python train.py --num_hidden_layers=18 --hidden_size=96 --num_attention_heads=3 --num_key_value_heads=3 --head_dim=32 --intermediate_size=256 --vocab_size=8192 --hidden_act="swiglu" --norm="rmsnorm" --norm_place="pre" --norm_eps=1e-05 --positions="rope" --rope_theta=10000.0 --rope_fraction=1.0 --qk_norm=true --attn_scale=0.177 --bias="none" --tie_word_embeddings=false --parallel_block=false --init="normal" --init_std_qkv=0.0589 --init_std_o=0.0731 --init_std_up=0.0843 --init_std_down=0.0843 --optimizer="muon_variant" --learning_rate=0.007 --beta1=0.95 --weight_decay=0.0 --lr_head=0.00473 --warmup_steps=0 --schedule="wsd" --decay_fraction=1.0 --decay_shape="cos" --final_lr_fraction=0.1 --batch_tokens=[8192, 16384, 24576] --max_seq_len=384 --doc_mask=true --train_tokens=105900000 --max_steps=6889 --dataset="wikipedia_en"
Each number is 128 + 24 x the weight over its row's rms, rounded and kept within 0 to 255. Layers, rows and columns count from 0. Numbers have three digits each. The size before them is the row's rms in percent of the matrix's.

# layer 11 attention output (transposed), 96x96, rms 0.0734, rows 17-31, columns 0-95
079:141107106121105180142122130126111107128134129084124127194152150088182137133166141088150159152119184096116112148082109093147081100132119102121130116142152169115117118138131143114123142160119121187155121134104153115132141144133171138104076127118104117116133114133120122136132117157132101103
083:129071221134142092169139114102132162132114165154122120115152102104161123114147136125114122138112143146109122141132101137139149122121134147146091120163109109098142087158152135160116140096130128122137126094134133148169162125160085145142164129153115106129138152120085119087094165131139131107
075:166161101138122106076074185139129128100159118148150153137158161110087152154121159109131157117134128139139135114129124121111137138121127153106134098100127131119118164141101161134088128113118140088122174103128138090121120177151103181156135120131120121132155134153116091118086119070138139127
097:123143058122134141190133110118165151127129083161147144172151119143117114135167149119142155155121148120148147140129166127170138103157118107161152094128138080123133183109138109161120123095121119136137113123128089149085119147147161107070141139127097109157137133151147135098139126109119121125
075:129138127102143128148096105077159137153136070126131115134129123110124143149163154140135144125102165160091114172145100108129095088192150135146119110167104079129138115155129119102148094149104119138151124116154138122167091084110147157099181156091125132125139141129144127132128110132110158131
079:139080137103101119151156101175107124139107142142085066116136135132150150107135120146144127103135144044100180122102109076150133149132110155126136142114098132124105167143144114120152143125134111162118111128141127127118137131137138131076114102151089188140132135102113112118094142143134109147
095:121143128135109107118131094107133059149125154091102161121087164116150114153135102127133122095101120144106123135124140115181120081111125118131137105099144131130132159157085143138104129162140120143072155147103081115053131073118106160111125141122136142119123131124168139131096129113147137132
084:139131070143127134153101124146155099167128135126134147127134153172142120125095098123130109084104142138111104129104148077154119129169124143160103148083150157112138107085138087111119141150092109151184154113131124131128109141154151114169131146121152091127118143171128150161178171116136128131
090:123126083161122140119152110177115147096120125099101124096122097123146149152106085082147177133133121136155156157110122160171124084110109114154137088164112126143110132131120142160120147158187101093132125162147136142158134098094132089110133120154126143162125121131122128127072133135165126145
094:175158117143113118128139142171100104140113175142070141139135112136162147116110113137161126115109153075170117133113107101089096089134117118122123104126099117077180063158130119126107146128151108082148126133140110106140134143163120126134112130165130143140096116145162120111109117100116101137
078:126104097115115113103105111141136144102133154112145129162195098104157094114185127127137158175134159084121135169118113115165164097101093108128144125151156125112112154157135122088097117164145107151156111139124145131082133104119187118142115101119128150132135099114109113136101133121153119100
070:129115166138112151147139142132192128105111085170148102154135142138068123131121097116150126120142151142133135122091162107117087113145131113145138133100130114125099141092170136126092110164128109144135097144130096133129095104124140108133105129162102154156096132123172170120115106177115185158
090:141145089153124155128132124162128120125128148189104107149146151156155144156125134105139117139126112132163120129096129109134186118115158096120149172102137148087152146099141111154121146100134121109077118117125120140120150079167094125142131076183119125156094125168140135148104135144115130079
089:119120094118112104110152114124127109107147120135113130124090176123138096138143096106085178108119103168139144114162154123112164192154107112169107175116139147121129132095067163100145089117093123146151138132134131115141133170139131112136138140110145150116146162183105146116146123148108142132
105:149149121138118079139124152135139127094131104093107115098147113097152116142097089138141137109171140094196145119118109140135122137144140178121153097119113127110117146164081121142140135152111136115191133118122121134166145105084099139120111117133143150116114097108142107180116148070144099106
# layer 11 attention value, 96x96, rms 0.0653, rows 18-31, columns 0-95
094:146106140103128092132112118103125117133112111148110103126099090167102126118127142114127097199111195112111169157107122127170093099165134126132143148113087133113135142125184121125094104161142133109128123107128160141173134107142160158146134141121107091130096126131089120144088093112109116124
084:168149130136090122135131120143089129183158120148100118130121147103140119157115088130143117131121107177107169122153148150137124089141141154147104099137133164138110140159140121184138112136121109116126115114121132070112149126134096105147068115160148137140087126108151136134165135090121073169
095:101119106115142103159175134124141117130154114117105099162129138116138128121113117129128117113132150175189128089151118124147136157119148141162159112135133144152105145104113103100138155151135161100163077085121152164099101152135135124154101104138118179130153121139193127103113166127080112123
088:104158162151127132097126116074146139119088090081137108146117134107138123074180135117151126154117120143149122109129123119140095151173129204135092128105114074100145111122118125128130136176115139095134142175094130139151110111128101130140144148134094122134120164126148134077117128138115147123
087:152079120094174134144152115183123150102118140150146142104118097183149108137109131126115156154116164090127161167124124145127164122111105102126154163169124131151117081148184140112142148146152137104105143135106132147137102136145121111109150144116164151118125123169084153138099147156101110136
094:144112119157102126133136092142109147147151170130195178103115153115119129153119135135115161092127133110143112142137179126151145140120105130123163163079170095098148141137128110133123121057146120083141163154130139113117099107125133112173113142139133147131127143096144171154155123122135142166
091:101139133180066146144111148088151103139135124104144153137090133086121094093153141123094141137122095130150128080113130151087136136082123131128139156149165156112134107103105085098152118129113118126111124134149116094114166143145131155122163131136075141104150098119186141118136140126102105119
097:173150080129100103125132101165120148120115128156135128119145123128149138162132085130136108131134131068169139124095094115106156141126183105070158127123105112157127123115131136148128146150164136108159137141117134139129074105077137088158106120150127142159142119149107131168136138167116121083
098:145128118123085126154139105131088109148094154121106148135120166172133148127137104112138135134132114104128139155093077088090143099131121110101162180155113179158072120129133096131129164121144076110126143154123111100126127123130130169095137136096112184120131112082129132127159136120113106128
083:141108161125127118147183090142092146094140164123106156120101133138180119134168118161119143133144122103150123095122101087122134163117113113139107150149122132169112111110132124061140130170131164141144097074114161172118141142110131143139125140152127127187110090142128167143138125148122138117
088:117141126115138144104172158171159109096132138103181153134112108128131116154111142129106139105163141120160125103124145136114105102133117139147110055118129115143073103112139115168140158131101138143126120120149164137143115105128152135057165101132100138109119145114164158110105120134102094073
089:143113127128110123161134159124127117120104153158149128146136121113151132140075151102129107085135146123128114155112132083095178104103082124104144109174121182141125139125150109137151145099156134085126130090145128139115132139120197099128073105140095156132114087085135122153127118097137100134
093:122119118140125144160129162113143143158131127096109172174125125084099101132155096128113110122105135106142092112107159178118133161112141158101100104126108126083116133129081088131157084131133120119120105148102111117106143123121135062152126102125120104090152144159113105103129146128166154180
098:176135089155106130177081101138151126120111097153141110121133121137141106157098072165090119149137094130098165128129132112113150133143121115096155124139141142172126119113119147157117151166124103162109107139098135127188120114108074142123135160156148130140110129124081137175147127153152126141